config = dict(
    n_head=12,
    n_kv_head=12,
    head_dim=64,
    norm='layernorm',
    norm_place='pre',
    norm_eps=1e-06,
    rope_fraction=0.5,
    attn_scale=0.125,
    init_std_qkv=0.0175,
    init_std_o=0.0217,
    init_std_up=0.025,
    weight_decay=0.0,
    decay_shape='linear',
    train_tokens=1051000000,
    steps=4288,
)
Each number is 500 + 50 x the weight over its row's rms, rounded and kept within 0 to 999. Layers, rows and columns count from 0. Numbers have three digits each. The size before them is the row's rms in percent of the matrix's.

# layer 5 MLP up, 6144x768, rms 0.025, rows 4361-4415, columns 640-767
096:458461564491542568432569498491438485541483445527537502600493449559549419513507511439604505532480508460543511565436516558499412473491451377499463487472558544532491477446564578449513613551502421514517513582499440397441572570573520529518508495533483492474614602428512440556528413509490505503518443492584543512469360508494480500457536488482519498472571531468417435442473650464479592536510
104:460469592512443523517481492421483535482591591496485495517503496565463455554572487464429563518472460532442522472458515502469435584466501454484493468463495496529492561545458569555462521437505516468519443514481535499472560552576441533567521466481513475488472518519524456511426532435534465562609482419508447490431463499470482541435449415469568493517504439508590414505483417398387512449536
092:460497514462549499607490491432537472508480498442493484547503513470454479459466505534484501552554516497437489548425392501420443617453474471569523578516549483547554502543496511564513548500559505610475466445446484512527612440451501502535536563462553509437364439534415503537522448452508430506492466513513558566550480506477493527500467502474506508531466527479469506460453555573517513520517
099:528403467523545520442496553538572569419504601463540427543445441440498524363424490460505514533496469485493497482486589495526419491475528489565492504526489480553464498483477455436501489502487484485503443542525456503572401500505505524461551515545531476544446535466524480503469489550544582515495429436575502516462562680591492552589480558542465561546492489616533553488579555573489501479433
092:555512529454449479514429511512335409464476516505466502584435441455456527588493598568483533532584523525557458499511392575570486485529430506629511615523525441361537499442431542498447439414539595512566489439443436481477542516423527511439478388497452477483466551392572476501480538487560413507549479513497545482554517569515454458443411607435483456403511451467442386488466460565513433396550
110:461553408466493440434496437536451594474517455506503553561447476477465478532461428518466480445402493429417455530540519548574527425519532636515411538415537560490486486502545476474543468453443512410467514443473522514462553492484444562457445437499544628529563600530550496535489509538519506402500435539596507513507490525532523500474605556473547489475560502481473497503533514453522495482541
102:472501527545569534517441505528517500490478498575483457580487465508490490502458497456507526525491433513505475484505525412493549528495437461667548518538504575532520455532480412400528520501461537409586551513484566516522467591508577460525480479529604448520499551547500558482412520575532455529485529473592518508508538502490516501548531514490554473530474455456559484535524519572489465429599
099:505413436455563543511533482509508476517438460520493522498527414472550484464491547522599523571547484495544562428495405501497534598573506473460473503467497484560512425474514514460453499545495494492440475535568506538513471453507536550499450428487559440545505546523579462479551437536558565548561472560465467376426512581535393533531547493477498478477426600469354584557548518435589565462529
103:596549496429490464392604547439477535561531613483424454531465472500440497461535440490409560454433474480489566519466514512563566576507512430493480403473486626597429490491498470426543475486531471528506466505501315459450535505514481462487467560533484529563497457481403464550465434515390615490504515492467504451466523511497580520498489511498390480470511466489465454484538503428499523471555
106:526496404437473407579462586514430518452555586531582500543548521479570500586538558523489562380539509537542503511497499475682454613570601490495501551509508457524499374545555461442475472443478478452522507449521537551579617611558577535478471544569517455470498484470557513553535515447483422506531555450505458527562507523632505579417529532474431518586500457449516538452569601535579458557521
101:486434493496449487463467602477527498544570504505441515594425490523493569489491496518382552452465487545553571485410458463544507499401496473413396506507438514523555542492537448468491463475527499478455448455455501506486569461555478549386493572467517556474476415452520533482583478460500468457522497556518603454485525497459412474481447529405613525560542555457393440578526484538493412484505
095:609480454421556561546489529474468516600605512481483434420549557581378526476495546529563559544480526410455486500448474499507450479569600524514474396525467492499445526489491471503576460538536474443516525500508606491465561541563547580496501636612586537485465496605541576525443510482488542513363563521479531533466519516498472564435520465538479480520404500556523552422412542573511369625536
117:594456568504452530452511616517564449496491489565521565560474549511500429646352472553450476463450460487502482451533535512472486525472525558477519488466551448505515563513517516444532424438478553521488535579527509539493520418482530523496498493455427540545471457508505472409520445482489521503386467485487449562514472573450379433384440519535481606499482537586491502507501464470434544600532
094:467595348476513530447466443483523501536626611500454570522523513517576553626533573560525506423500437442538410545500448449592447513567572556623465563485475516588511475463524471513507491534488406426500541500494532477485439424559509578466410531523529437545516539514502489534502535408509506490514485578439560513455633577518584474535536519522484597546453501511463494454488587504532528560474
112:525505532464499521480505507551529426443436492502521547503494496509580503609576497560558548517470412445515422530497473547432440498456526475516481498448470631485561567508441639478487477510518404528396427545495561567524490520488416476513463485485472531521514521455486465489522513558528492529521451466457533508515485537503440480499484430491444465448517531409454533538423431485504545488492
092:475417555577487538456521522551636461521524461444549488373487493511296468569472470473540475475439459441497501572492496494451554460476553530408508543465467462567443423435570511391511521492555472464475450458507518453495549493482534514459492495440557534550481404426528579530530482505481493465506591545575516501533549422549538556484435588484536500477499561442457421462540498461534467488526
104:446473472493520449502445543514490654564463506630524507487485515453488547481493491571535491556440455487462552434454448590484538495489506408504565530547538427591507537555589484531436514606591439509498445487459483449475484512510530590542498532501549517593565478487513541496475526499440571456434414533437516485569549436643536490494485476465544482481525481564497529522470489513543557474498
098:467513446533528568459375542504436504502400493486566525413506493489544441476478604522484484401499526440539517496508473472574502427585503444458476535571495499501462456498462419560508492507560442565522437519393574504530454539491454522484423453501437536481488555416589597495509468518451442518427433537519501500464507497568422494498488520474512468522596526544408499475514487527447549535515
104:566491474500492496508478564599509554467459451515422568563505467480461496439459483493517515410520474566441496459535487516490504500448477541484464514453573465488508603495512466499425514570510512502481475546580439541541534534530495502390526480408514509439540512543496477520480536509501454456441482478472629514470522483553524393487421495521493470446416494540488461537601514458519466444450
094:483554505410536542481444422469527530477518493475509562480570541507584493556442545412486545532595505534484527539481528493546487533512396538607576576482522474522555549547515463447574397538523500475480522508580428497513481510504528457485462490569447480416508552445486441430529467523512424414551460541574485541531544484459459505493553564510581538501442518579383511497565544454560547494584
107:574569508453489525457508551464468439443484532494495454535539483454581538393540528519563555485480507472446416466529534478593500484441529483592453513475575380493544409495521595530532496563529541570543504521466584505612505502491524527565488573549477510465453575410562581526535527546559583557505496515487523475517432504516487501561510507520457526539426622528471494508569497527513455488482
101:564506479512429495450441538483471541537480431467566503529515540532467500514428500519557427560578515487465593455442525493514465550526401506543502594460464453540690430546517553589491573462433452504534577489510521512512543444518501585550502388492388525631555429460539534542497467508515432554525518409490508475553566452508481426512505487457586542515541558474565514519529462432570545454509
098:527545586599507549480506402516558555505586493530569507542434508483623488495492441426524464455505468627443446557592447506518493573524435578505481531463508525533441416482474562400404478540543468511428526508443532617555506480627460461553515504544502432506510491547566535515449468511479519473585519545375575460517545380606426469546601485630539473428463515485516518498510504557547533553544
106:484459530520507573557544520513432556507491529514499437476429473521437470481465429526561501509534447477523625550526480400462591584553503557563541491502566500525491574477546509569447433521504413503384496514477501525491515486642535495484494612416497508505473566545517506495517374476521458418502465440496500507473516436540539459528545538520535497501467457477539540481453495598472497483497
095:583435534393486402520518507411429544502490456576430500535477426525525499497501475457559463462577467533457481592486464494375527548502482406486546453549469495520546503467433448434501520404592546555397535410474621487565530463404538521431458480540459573499486454586579492470450545505472472449524347459573521476463502472491535507541471562593545531420513591480529554499528558565472575592492
092:431540496496541437454457483525452533588489456409510525492505478594511420509546456422477542436492480523393441423625460512501504533412448525454497535484508480448583514438498456570480522468457409551528521478524505483501541525484408436518601420473462542611562558409532474582521448528511504474407483535447528557458544478458435551480506516493459459506490439482529535491550513499566380513575
091:443508549508608478489493571529536468544523503519476487581561485509421435507473485453609506547475438490466504459540526517565554430574608495510487457536538527506613466416509446534542483488534483534490500538488529498528462547554484631450454421521474513454519517585505542460489443521547475495527518486502523444558503547526533560479438525530457494537523545490437504457466437493559512490462
101:469510491556544466466394483519485469491439571482563514425474495516514470463504441469441552480422415431446407526487423521459445479563533463492516489555444504451518557475508471408427501498431356529519544535500484515581445425507442428433546504531501536446415444413560536469532582440460554327461477429465551470505543544502544460587394419493452509488485517509496550513481519500386439447476
103:482471518496628584442463421542464532486486525455512572629479500513526510570527476513463500436502441509427337462401576472577517503490536557507547558509500507573535694538522530548418611514505499568491508500465472566512516526547546543570577570525406508475510517504441508440518451537465507448519491461483553506582476462496486616462487512468572519569594529446385463444467561526523516508450
111:503420519534509577586480466560534556544467515469603487576550567600418550512500610487469536423545492541483466509466489447532423487588491546522490457589454597487485492527449492527465513439610566458561524523488476502461464521460528494603574473477534509520452502512393503454501510520519457622506475482481517523465547504577505553497485448431479502416534488550454490443494582506430577503524
094:451515498500575447551534487430484452461524490468412572452504486421534539576459404475470503535423581450494459522444391442430450468535485496542509485527555484472546371486464456468488583417477498517449419421424592533474472558479486489493510512472583528600525499498485437564417458463563523404507519566474426574520508492531530510607456454622486528500512495475525493497555529504618567597518
093:531522512429456503446515405575460496409444505465463494535455529534599547442473510472546482484544498409549469517502454495556559548486473557499445554509442517511549575439451471562546522557525515498543533535544465590446517479441503586432416485507499592475501524456457486545452540586547429520514490466420462527533609536491606478518502533546491514483534432456554429465500503509525478577375
101:471507531426508431477585525452437498464506472571467523487444514456454472521538571521526554594506444492554519460498455444509545408481483460561511430545558471532472473508463452520523497410548577494453433491496476561571541500448539517508627489489541542465551492514575438477416509577488448554358471435489487522488463518468429508552435510480419609513594543455422579516493514436465496464516
102:538463467567497467473489497509518530497530443477564451549379423416474528561450474584456558447571525539606505427464465555540533505520483559565465489545463454512629471552569537482498602576465551528451504508505553511600400427508503525642452588502481480456474437564492487488481438486490531560416493558491452490524507457495525485563534522459514410521574581558430480486481473478495430463524
088:519531500498425494496546503559437589540542452510499518421550565393485537483506475447577553572559514537479559511521579404468445450556345509462359512541455514562545532539475524477462473576587520518522584460599527569588587591519421461612479532497553565468499463468481431463445578497568496430493546538533486511593509449538541538614523520438469511468511434428595497473375496564538486432490
110:586513513536518624494579417425654458540458447462485401463505606503516445433421561489462556438462421470412471462406475548501499463498578417463450467500623451540452520550437446564438486481426584476462551548455557502477486537571479560466478437466476600498434554545509482423464533450492577512467473544531460553553547465486473463584547490478498556463493546575591552532527371522428466515532
099:540555456383426593449508498522458468442528471479484481520429456552455423537516512562521446534492489511512516454536518466608537446493458496536439481473529537497542498490405498490453447460503557534415508551520491491578517520472435557536474473456506453506424499480515435521596554484437543462532489492506530538529523471502562453478497476437532534469435514466460416515581497539478434465512
090:564475446409378473483606504516457499511451476505567481505543466463528469457525529485434556423485536540468435448470549582557420518491512474477504474580497460442539587458412474507437602530545485443506542584501533450520504441538490459476507445395557445484539412593495549423465543485484434500477498395417502424473447579392564564495500476459480569570491507461554551447433505448477526418517
101:533476504469547519457405543517505493513566508549529533517556473497510447527406470454507471405520506485499495554562463554473490478535515493366536533553534491363511521476493443516524521542480530438485504532504584561556540548425429549570542491530511537574445560470491452541417477504584566522542540454507503494567559518492616553574528550442453465557481498514449542525505411478518550447552
108:476546431440471474486573505588384503522443526486502422479516433457507509486487533489521581508460461501461541486556572435444384574486448484422518588469464532509573455534461516491444430499542534470516520428499418466441554542490450546504499498553529533398506490481515414459477504439468557505564522486476498525514501516539447526528521530447503420520512467400592560456522477599430506500602
096:520491478459463505469499504588504527505526455547557487457620474501448474489485512446596512469573450544453505493496560535471577461493382460583475562448444501564518524520516481459491453439481535487512354481486428532463447501452492488459534503512461522452454560588525567502560498473414458644492561507499445423473507521498456442485529464524545543486493463442501481528450497488554485496462
093:441455524454581494497490494575505450539482513512427430562520578537430477521487473421574456461539516506499508586504464506477495485413594498473540584519497478468527493516640586506500464561448590499471572455540492642532485491451545492526478482579492552577577486527545515571413520592489474502531633631494508461570542592579457517518445498454564414508463513427534511472440444402491478456479
095:480571498520558604507464490451612573564445515502535433528463495557403499553526510417505510395478502566497495565541530528547549529490465528452479472489484494522488601492568493505446563501479504496537463495599431452485451460479454556478565484479600599472544495506562511435459556434379535524530534507576435467574395418569496530486441444506543460503503521511484484473482550514450561520566
092:483512567462610495449452445461493492446479484516505541457571516531443462463452548637527477466536471465522444497567451547512520482588538504406517563520463570490542564502540538577424576443457431461555533504523473434557516492524562548493501612394491482470467529422465537612380551464485490447520533545555489505489441488534510496375397445477454559478466423482509466457508535490496499492492
097:488467480523436531526523591522528482467488486509509511411495518459467478582464390515482445532409427532561546470408545592455375414492481466453502510552511515518571464428468552516529446498566510538463500542489518519543478474462560490468360477447490559540541559411445503399572467522462521542502481567513486483453504602529644583467513512528380489493445458483475698474516529522506522571500
091:529457518420514493616453554508527466546445570426438491375513594404461450431482564455499534518472458428542509470470428499567500509531550439469452545455490510480533465529481563464512437433514480496495472545465526509525537548512507393489417578541547499431493484475469414533472480434410403518495462496431444495588512516508529565526544561400504468467528527498541488492473446546438512447544
096:493509516487470434515489475460495531497494511459482475567522454606481592485442447480548540584487566513489469525397521546409509457419379491575577513486535458551453499586443467488555486475485489502458424465490528538502459554505539525440492415518505494502533374497482447432464531466499525540541572463459565414470558559415501478542436548497478404435404451570528533512480513529440579537609
095:542469599532531556455494500509616506586390460381519525486487449559452514511499381512608631355530499441491482427492517505461460525502499499473521595465522559427518538545553488497482494499465501538500571522507594589516480645492549507451544467550553452526533548511509494588546469494574639509525530392410514515464545500533604425573459466504488509461547480525507598568434501530468459553536
099:404570541512476447462537467540496460323512514584499550538498440546517502528502474476554645474534476487539583472505426500484503452559480575530485578518482514560502490616490482620581455498518563504440516496580499398542453531445547522406492509488566370501649538567481470397396499555543489411479508499503505517470477484542566569494520512436485552493480539442511518453475521474539417410507
099:445529495549447456562449551513468587363535497502431474469465564472591443532497458565441493507468450489410468526496491505604570443530462568465490491560509518553524452607566505484481523525552513440564471498561470510456486475509450515512565535451475450489518467501538459465503546493507518553453363565452499561524551453466606461524425453577518495496469483524509424548531583502444534361544
110:506502520522564488504365541546490509520465529536465548495574511457486529459472488425477574540418417605407496541505508539520489450443541520477488420533580434482465492514488459534523468555544404543537413398487460493476472531479496551513400488492531413489459535494546495479460470575483570458525525625490440481484502482447495473508564506476556480473509520478464467529474473528635498544471
099:441439439567468609442549468519400477474499478510490544528418459478480592548463438460415576474556642558553570513538524491550471460568503480492481455499536527571499454614528561503519526430487531482508487499506583491551529563403576561507474516460525478477512511427431551550496501558559479522496466470588487490444441551506505502506546563490439455442471475538344491509542544472624431525515
104:522533495561524561493534468538468496458504527471499566484580525480523565590477554484525456458483402545498528582389452547468476476508464453473534503526453570484529482508492483418414484440536529529471571553521551530566539565497476599563524490480585537399468539514479479481456509578569514489545444446449374490459507531490563464525518498437519525506529511441604491500520488586414455476476
103:489523439517430469475432453470454515504526544452544447442450541536529558575500445461534470492457529605577462489593409592450521430402498487541544444590511441457503446560524556437493510527451495409544616443507538512407435462468437488505569468541543508522555620500519441426605498493516397401486540486450505459499548523521409532528483565559516613536485441449404526488544447546595497508459
093:551447527527515619480586457503466424565516566510494467500521449453469446522564510532433466512489509478531572364545554531472543478494562465579546538472417505402468461478559507521417545492409454435494488458569459493536502554571508605489497573572596518454460431483549552492567498526533534467547559482494509506397484422378443515426471497426601577450572512501456505567502514600471562474486
# layer 5 MLP down (transposed), 6144x768, rms 0.025, rows 4361-4414, columns 640-767
098:515501409502461467562489544467558507519515475539454557439414523496448416522544520547498545498477473460451457466498471447536564561553485522491491462561494508570527437573453448512519434485498533576453447510519549506574496434473471476576514449540606509502498473553513593502494448521533469553474553512519518536530519483512493451581562440519562637575512535596464458443524420570527606475448
103:531467519500516429571500511550418519505367457392406553614512562442495553489420471507576499491455520479522473475539459395488489544560539549428583561548563534531574515495521546470546446550483411485493481484566384410519478474551496516481498517542503446444546521388510540448457414553615549441451506503489487508449527523573476433532499522516444480463382535531473498485458498494461472517465
096:520549510507445428458465494442453500526481559536533435426460541563455480470546497481475438579473425564442464528553521487432412404543541437504454392494507491467505486454547493443542504511453444599487404448517454527412565567528524545495469476480535519449637535542452516528553500503553603515483414515397478416467579471535449516530425545565498503522518496445404509570598463460401599473545
104:481409475465521446531536479498436520499438478556530534559530485521492477667503406472442424510499479433534495590490367395531474499510484520497456443468457566542469429500549490475569509487453510460491580476482486508553514586499550479523462557515488445509569505568462524486563495504440412480531493524564576468507451496438563466429516513449508437443437482501476535380498497494513540483560
104:487556572438519579508513554488504494466480477522549584510515480460410444409428531494460512398593576481446508546517472551529484573554529441461528604412483550479497575515429431550466475493441469574536480494467560513527428450451443535503512608477473576482442430453489516519441552509621569445536448429497572446546379584532414562485552440552478561482503458502553603494450411383540485482459
108:464486388502612539489468497516520518474476484544499471533432533540466612518493538533557482533561561442540510551614449542536568518530465520545563480512576553469551500419536436513387464574578595560432525394340522545517430546539489481503471547447501511532484474534468406551399529547513510391495524455537604450456491573592547535511485417498550539482423453561534473472427533545513472551480
104:503481451545490506493531431495467467472448387569557543354436396408574496447484463506516525501405533548476511462582421558532444467494398519456375448478541435441488470519480620450439563533526503544461417538476486460415473437524466472506601504521456505505406513533462549525535441483428459412463512478451498504452505454556495515487521568539477477496488518547685514545516438538534509537364
105:550595498502541519441429561529579442408493448510481603503525567558474567526526412452475493495427518387453509466469432599499528577451481466574377486482473527453416569520448552592503490417457532548580496388500482511492489550566505425486466514480539497445545586511481446510484438507469518487431478586539432573576472487553445547522477482530479468493466420521566500565501462487507418533557
102:449549557528458467532573444469516507504500550666504532503539419453473442455550516516551463488462573505496523554490430488578496511425395514524550526471508364433566581518581522460452510531539504425452514576525562519476487479495572531457650498470515489436542495474434604514561566494398464511494535467498555442548572509448518534606466458516628555512515472506485498485499579529535419436481
110:529552463473465483498406549460466537465482522472435481462541529481403539496541501547497458492596496493496552629542464488506476503408549552555560565539426503526530504580494474499517540494529523565410516538461567491423441521506524468391555470465546532504506489410468477506393519595413445474556553389476531499459524562550401566522472459487494523456489494427570506478569628514516431528527
091:494486521481491407440400425547592520499441471560505475453458529500451464522463446498499516541503393535564486571503515455532465474610547452530493449494517495546440555538504452469522528536549466498496483486472566529498388543444406537547511425510505529571480579416453537426481524527513584493480550603450390511497513424462574502465523456511470530551549509455469595473483396586512523557473
092:448471512485448442534529477471551483499425515498554529641496463453574412539478475511496463455556393555532513454462514544532419476535382519473531526428499454445557554515507442514508569510455466494550540486533452596540410477584475396557520480433404455463510535509476417500521547520631541509486493537461611438463512525468543462603473520454491524473538515456422510486532427427442587490514
109:445591474426506488583564400528394403560582445376505410487526528527558486514591508563478502574587543543498568506518587534550524458461419514504470526493451501491532504470487472492503486482459472448439497539518452500483486487523502556456548486471554480476484559489543495439466507546558451624498561553538506473523540583470593474449544557561553376453572408524488513571517521497562517502461
103:538505573517529520512505566544439422540458462424527485470514551476492468469448445458499479447535492451429562442523527543522543531525455489419583430506483472462479502483399535499445518538529502526539564457488527452454445617571417415530464501550420451450479540544495555507573475539504485553540555522524441483435447486470509470564619649463565563455441516559569526430576549488402549515375
104:486549478574527511525527520500455500486487421529458548608500561466626557470494546543431481481426551445548533412501529466531509535502451471451553506538529391549450467499526437486591530488499564435468563524453488473537368508523594486581541532561540506442518515556525530516491466449444488465385559427610484512554592516554628525582504481552457473555444426417546566531563509442532507520486
100:488432519464455484544532511419477456496351557449454456547596506467497597474504557493535493506519508494561520544518470623519396529514562519589532493501449585555419537498436464515540494390487509513442508516535497456558571485564523394459478564540397530528494591522465481568466515493503517494490514531563503425543435550483448553426443466470527584504503532539522486520511475504493519533505
102:517454487403477535485465385515514385460605434429449413511587505519486441516543576411489508457536485467510548557521537563509516525518423507472431512542541518484516512506400632511520544442380460504533555450505483567497534502522524487482540539545431578539447541441588518496545404528477400509545548474547532540440455579412516450547515587538428409514432537450577590582463502544519398565477
105:429497408443416318502574409485559455396548573506476625423539549506503512486576549392488517361577396587475400478460542533497500510568453542580491487491496500465565533454518497540560543512494519466425486545489457507502491608484519461499488441511420547537515508517509539500466531470532525534565515428472555522581478446458505569536505525461514533392485485525519522476485462475543489504541
104:544485454482476483455556421448526500476546505443534454499542525554520461471525449480444513398511491474565472479452471463483512506550534429482574520426480531507524462554413499485555549456522453434479534460442497531519504434521483574508517479512487422609417486510485559517527495474519471477445518543599470384540604428442577408483452411483472411446565446504474514481466450584535502401565
095:586446529506527473466494488486536507503443498421432510492475427481410476482482531521529533512478513492514478534414480590470529540563563452413502412563428475374407380348547540399415521517538507463501505445525564572487526558449418556482464424412471513490529440504454570411545528479531544537494419412470489408542468498426542451491510572463507478484496479480525419473543458592479533486486
096:449464522522530466461455520485483524518514489474490477503485528575449487512425526517497506483558450407533523607428465541476522487547484528476505358583499561487468515437496502489448532504444469468470553472545427433447499573527447475457593439446489485462530435632508426474518457502493473564577615531619484543403502522506530579553548466490475431370630398447512564473472518557547540495535
099:467543546427546425461588426537523554512510523527479476544520458399530466565543547478483527520481476494525441543455538493448548527486489475448506537549499518423470540496451603449583512461444564537458558439457463420455493461424484500565597525606567502538462518477370519448481570504492487460492504450542569504475471557482476552506436438512500530433544483527442534498540514476483586443462
095:512423440391482450529506504375509408467433434511443444499503538548500499555530460515533585444450493492507448527463455497461511446436457421470483424594474445471529535482532514595563456492545568478507491544506579380401413540451461463468497530430528494436502488478558564463527581533460482533477546472479451440505522603445507530541514469401510504611487556563472501541502444475483368431457
101:536465442576511434475459486567535427462473485453560480461537489556546501566522481547480479545441394493456424468440595507548443503462512450455486534521389501498554466615412511545482491467453582487565462553522520442499625527520405568482497428586476488472496433454505512443479455523502572488450486553544556535501513492400498496531429494528448498480552430622526413544494460525510500494591
101:481497434532569522563593577379470568479474493447491578505512571439456560481506586546527435534543525522455541451482449487538515587391421524507438474473514476533476550429477545579461439435514547431446567559534517483399461476440561462578494463506458565577514500507573498521612502543389587532542538613388523511528483560564557514431551541496466558520482424536529476515564527476472560491515
096:583487526454484498595529519513507481513595508479456423625503478326445598492526521490562533491472541506560448492414527480458502559594419565555454588538476473441545534513563374589471516497615517526464557502525578547473496540550506537532506522416554529476417560469488460510550510536544483406491431600454489541445405538476459402472419584501628472483515465511569538537593530463507531402491
091:495484489462437407598463355511415500520534500470592540544404435537486516555520494484407553521470524562439499570492412488471455524490470493562518526482529530549476506501576577476510507583527534442574518469483415516438555495448433405433646553590436487394488485442462535581518482429443538516563484508611514528467552436501481510478456512354581498477496507468611488510527474483495490499549
095:478496498505435640521534430507477487492573433456502428502510526488477471510521473488498452452533528465517508524449493515502520498503502427536562511431561520488510502481495521546520486534450521393407449433487518533501570517568563498458449422469519474506567504521498410369533469530475549624461533482499478531491417503507530512438490578539458455423515483458447451516580507563548503534552
101:421503511491501470563514496407539475529477534502419521457567462503407470488564498604587471536552467504588530423428573492501441577508571525504417484504514527403431507509491509415520472481449494420560536572544546468505507486436539502472457514556535570538488501582494465476562514518526665416596611472463495478428509522536576572610440451505538544517495478528564482560431493507449564533515
119:528548489513442543506460523481556448502536489506445548435519373435435592507480517510554527500543491464504456504573575445523507472531422510494490502643515431491533450515542472466496548472534531410477626598511581511570469549609562518445471427496504462576549481464443490462593567466498515497565381502486484475494530594500550496541485489487489511482491462414469505567547613505461432515469
100:453481473573465551513467576517412546427493517505487449454482451519443509484528474509412427494501494541532474477486535487463541539446474450619576469509528541534483551487503555508453497447514526503509492552514581576520483503462471493439501592493486366459531500512471482504448501425511461469563492501492560517510592518535422493561527452516571441511534536493478599510431493487541436491473
097:490390537561463433452506597456480452488458519499501517533418532581478449561536513465473547558447399555534455531383496581461500450516464466544386525464579539567437479490543426542497432502567491438580519473477586477427539529574530525555438414528601505465521545425474529509512533468438495445488484466533588478521477525543532477411430423502430507502424552511427480461541461496529570374514
099:567502576503511609530563488584525538500447454421585481456496522556570513444473442484524449510597569553515442595525504489388511559470518490481492587515503567478516488509545516472476393474400482589493521465541432444504422434515514483482565498570529477567457505480415483537518552464545564474563498521555467514472446474579519549477619474477596416453538476537540505514452552504487499510529
104:418436445512482475475494424464434522438409486451556494479492557491454505492496519536459439535427599454450455521439550408501480465535534507487524597500434513555402500432568469479505406492487507549475484451444498492446551570489489417453408502392486509556480557501554445451531471499485483414463527477563470531568451523462480476514474500566469518451481399410509488463523427491450601469528
091:531498496508448459621443497436515497535570538441420437534481530570494533477543485541560491567424549477500549365380401560448509500510543399583527489518562416516468526496497495484497471395415511541444471435516584442437474503411531504442447468477407569430547500525532457569499460396534486492530513504524415487496500498536481471449501496460497499484539459507600500511488414492468468491436
093:411490498525453443442517580572419460536548511568493564439542376515444528523554539545584462549587533480559515517611482538490491502439486627539579550482400522386573461537488485470559556535518499578508484444527449535490461427452456456479569575467504485469523436448532552506590457473566503531604468437529547483530387453546498600475400507464487487481497453420466509532502572440611528497497
105:467477541610530529523411526459535453605484497497486453584524492515447506401538475522452534572531439601533497566522490523499489527587541473541555508545465458522411482533555557509533462552548501553560508463440569430395468434470520461442465562427491502522493453565471513600485505462443517467583516483619507474491479557546441521473524488528463540490440462526552527513431556480438489492468
100:415541532454385470458535528527442408529508505493454484426546439506474611590545468459517561529504591472532488442484518455516489537590502597536577566445448590582586555487536496556559526520487525454427485474477513453444500479531523462465467418479526551476564469480497437557446466482573537499487489482511535565463499507555593472499568485536587540503496494459543385592457554521526568482537
108:500546541563534504562539449564465557487525620486513462485575452416494479412516447528494472479523588452434495508488470493560563550504566539433438651479467464510552462424570515364579535471536504446420510525424450545494409469526540542462511537505450568537471476458558538461466546458422549547507526451440484543475590467447449509477607465498526508429419461495457472501620580506488461543412
106:543501510557480537418591538512522537543441575464455442541470467505540566452471495552472418549430508552472512415483556516546424467495521509548424456425484523516487477442628467454502517543534414513487599401404574399440443596535468568518537525472385454565475466550490491471591506493398478409512438526547355540545525519449526555484500498547548498514591455489488463388476474615445481444498
103:468516541486461475549546617500487485515431458492648448424491599445498481515461483457438468522476492505522529471457463523513514484503500565532489479455546513543515464493497459493446445433572526444619472552506486433322506503516509474417364516500481490530552483475495455463457525527491498611527481524443542523500503472525525529560521487448476571503498524486483435536513544508524526480532
098:592496434524506460515606646406512552436585530528526525573438399423550448507435519553472445574501479440427492428488462523570476422538415533650493453578584445496506481508401541515393573507417513557528491482434544551542480540518490451469524503511482538498471512479467491577518393466475574510503459491464556472505485550490494536483516499505425527504521528523527455436505504526509501548592
101:471550427481364399500439547554439433468417597565515559500528445513458429395507472469541524555465483479584532408531518490500381476428431537535534488482478488472555472561425630441588469544523423476459498449557531508446549644529465423579524440473464452481545428445462491513500474489471478570545525524493536523604489566497516510494541501473460535537538478483485468442523534502469531521534
097:472441490467450412478476545460437487525469467485468519495574572484458410507524508527532532474386475570519437457457496351521535507454519484527525438422512425371483498478509520436546458592563505462505546562480514516463514626481509563534537496508404485592500534608524517454638512522463511498463499453540519461472438510459504440510543588514480479520509505535538532544452456528511508595502
094:466533547531488490500452406476502503525496489477465491488499525615581461462569594453480518565592488503447447483498422429484591496547490485520521483490507432487501448468467520431547513466443536496540553456494546502431504470489484462458533549526475464451528452498533507556479555519517530487499531478521487532520417484422415475549589427477501583538514460541549378444496474455435547432436
093:450484565600501600505524500555482539507537343496471476366511468461522571599416443516502392586476519407474464548529587504451477533433484521478602508605525504610485462514469547528480618579514551510619479509475437491526564481443596491473533382485461550540496519530512456479531460565529446543473575549498537488462527556570414393479558553523548533520449425451467463471485482441534562529445
105:437552612553432448393509494499490484543413467501471584469546465473431448482470470565502487493579460558429628506530521431586438533488536545422551479528527527439491395424461517429497490510489520465426576547414563437503582448466456461546407554491510525409516556446473497437494442472469496520598531590459478489473550454544538441425559425464454641561516474495509519544449545429522411516517
089:474438401450516472532512566466453522539552508488480513569447420448557417428499629442485479569572555555473490503523529550492585553519567533528460561508628427487404455437453451539511455452496507517523516533532423494456567393464451530541498492417495531486448525518475510379496606454460539557564523524461466479513552533535444575461477535434596474488532519487439465468524433503629491498469
107:457452608409481458573509503465476526440477534468495460459549581573477522505430484540525498505415535516480537432405373436490522574535501533551505511581518520569385578495467577521596535543520517515466409442511524470480538494444524496626547448446471392468502494446479499431533470567489487529524460520486563510473475458502601542457492576492505511437381422528531464479464574508534553521470
093:456523540568534504465462452476437448455461482531553449504555430517583555521551469494412579517517558536557518554499559537474523521539580480536433531439456434440520430482512423486486455485451542539474525480543507482516490540448481547547534518492482596506452553525435512640487491466423431563618546415492477589559558463475421425457513422473519506470372528428473487482534516445514562648521
092:528521524497509526500571490529445494549482530485495534931427461565674497538470477620539425448560542399537432491509448486442432554506489472533409460484486537439521437530509586483526560506430483479514553590520576507514484443430507503466583543446452528561536518457485461493543537469575484499498432455417576542511454519499520533478494524584466558431520514537536484511460445526394582528515
110:355481500559544436460469601558550509580450523501607421540554468531489548466526502515604578536482473464578457529457451507489449455471498561476526533480498433478519478523551480529496409576494551436500613475547481464365532459454437478547468448456396517590525452478472534490489507495499497476502559421502613518555545532450472449529540518552487395554450520440459491482452392497506512499526
104:513401461466508532447447515510525517500516499596538449453381431456418521419486480557525493461557521490523475507516566565522547427487532569540486548570499467470494509546484458588486541515428434575525523540431510517532430433480564399545492497478498574552523375499494572560497498580428504501492490538559482497496482501479486477474554515527454455462490443550489568517484494623532525461496
099:544520540571455498516488543488501507508595465603498543475518432469552447560510449560537471527554468531481443558466627346561474481594548558445455512514441601578554500502433484472498538420497453483488441594494528556425558496551492492459488537486543505445480474436563506502538557490415647481547550502504516507436470544466499500418516507457531481457448527528416461490460419504473526547517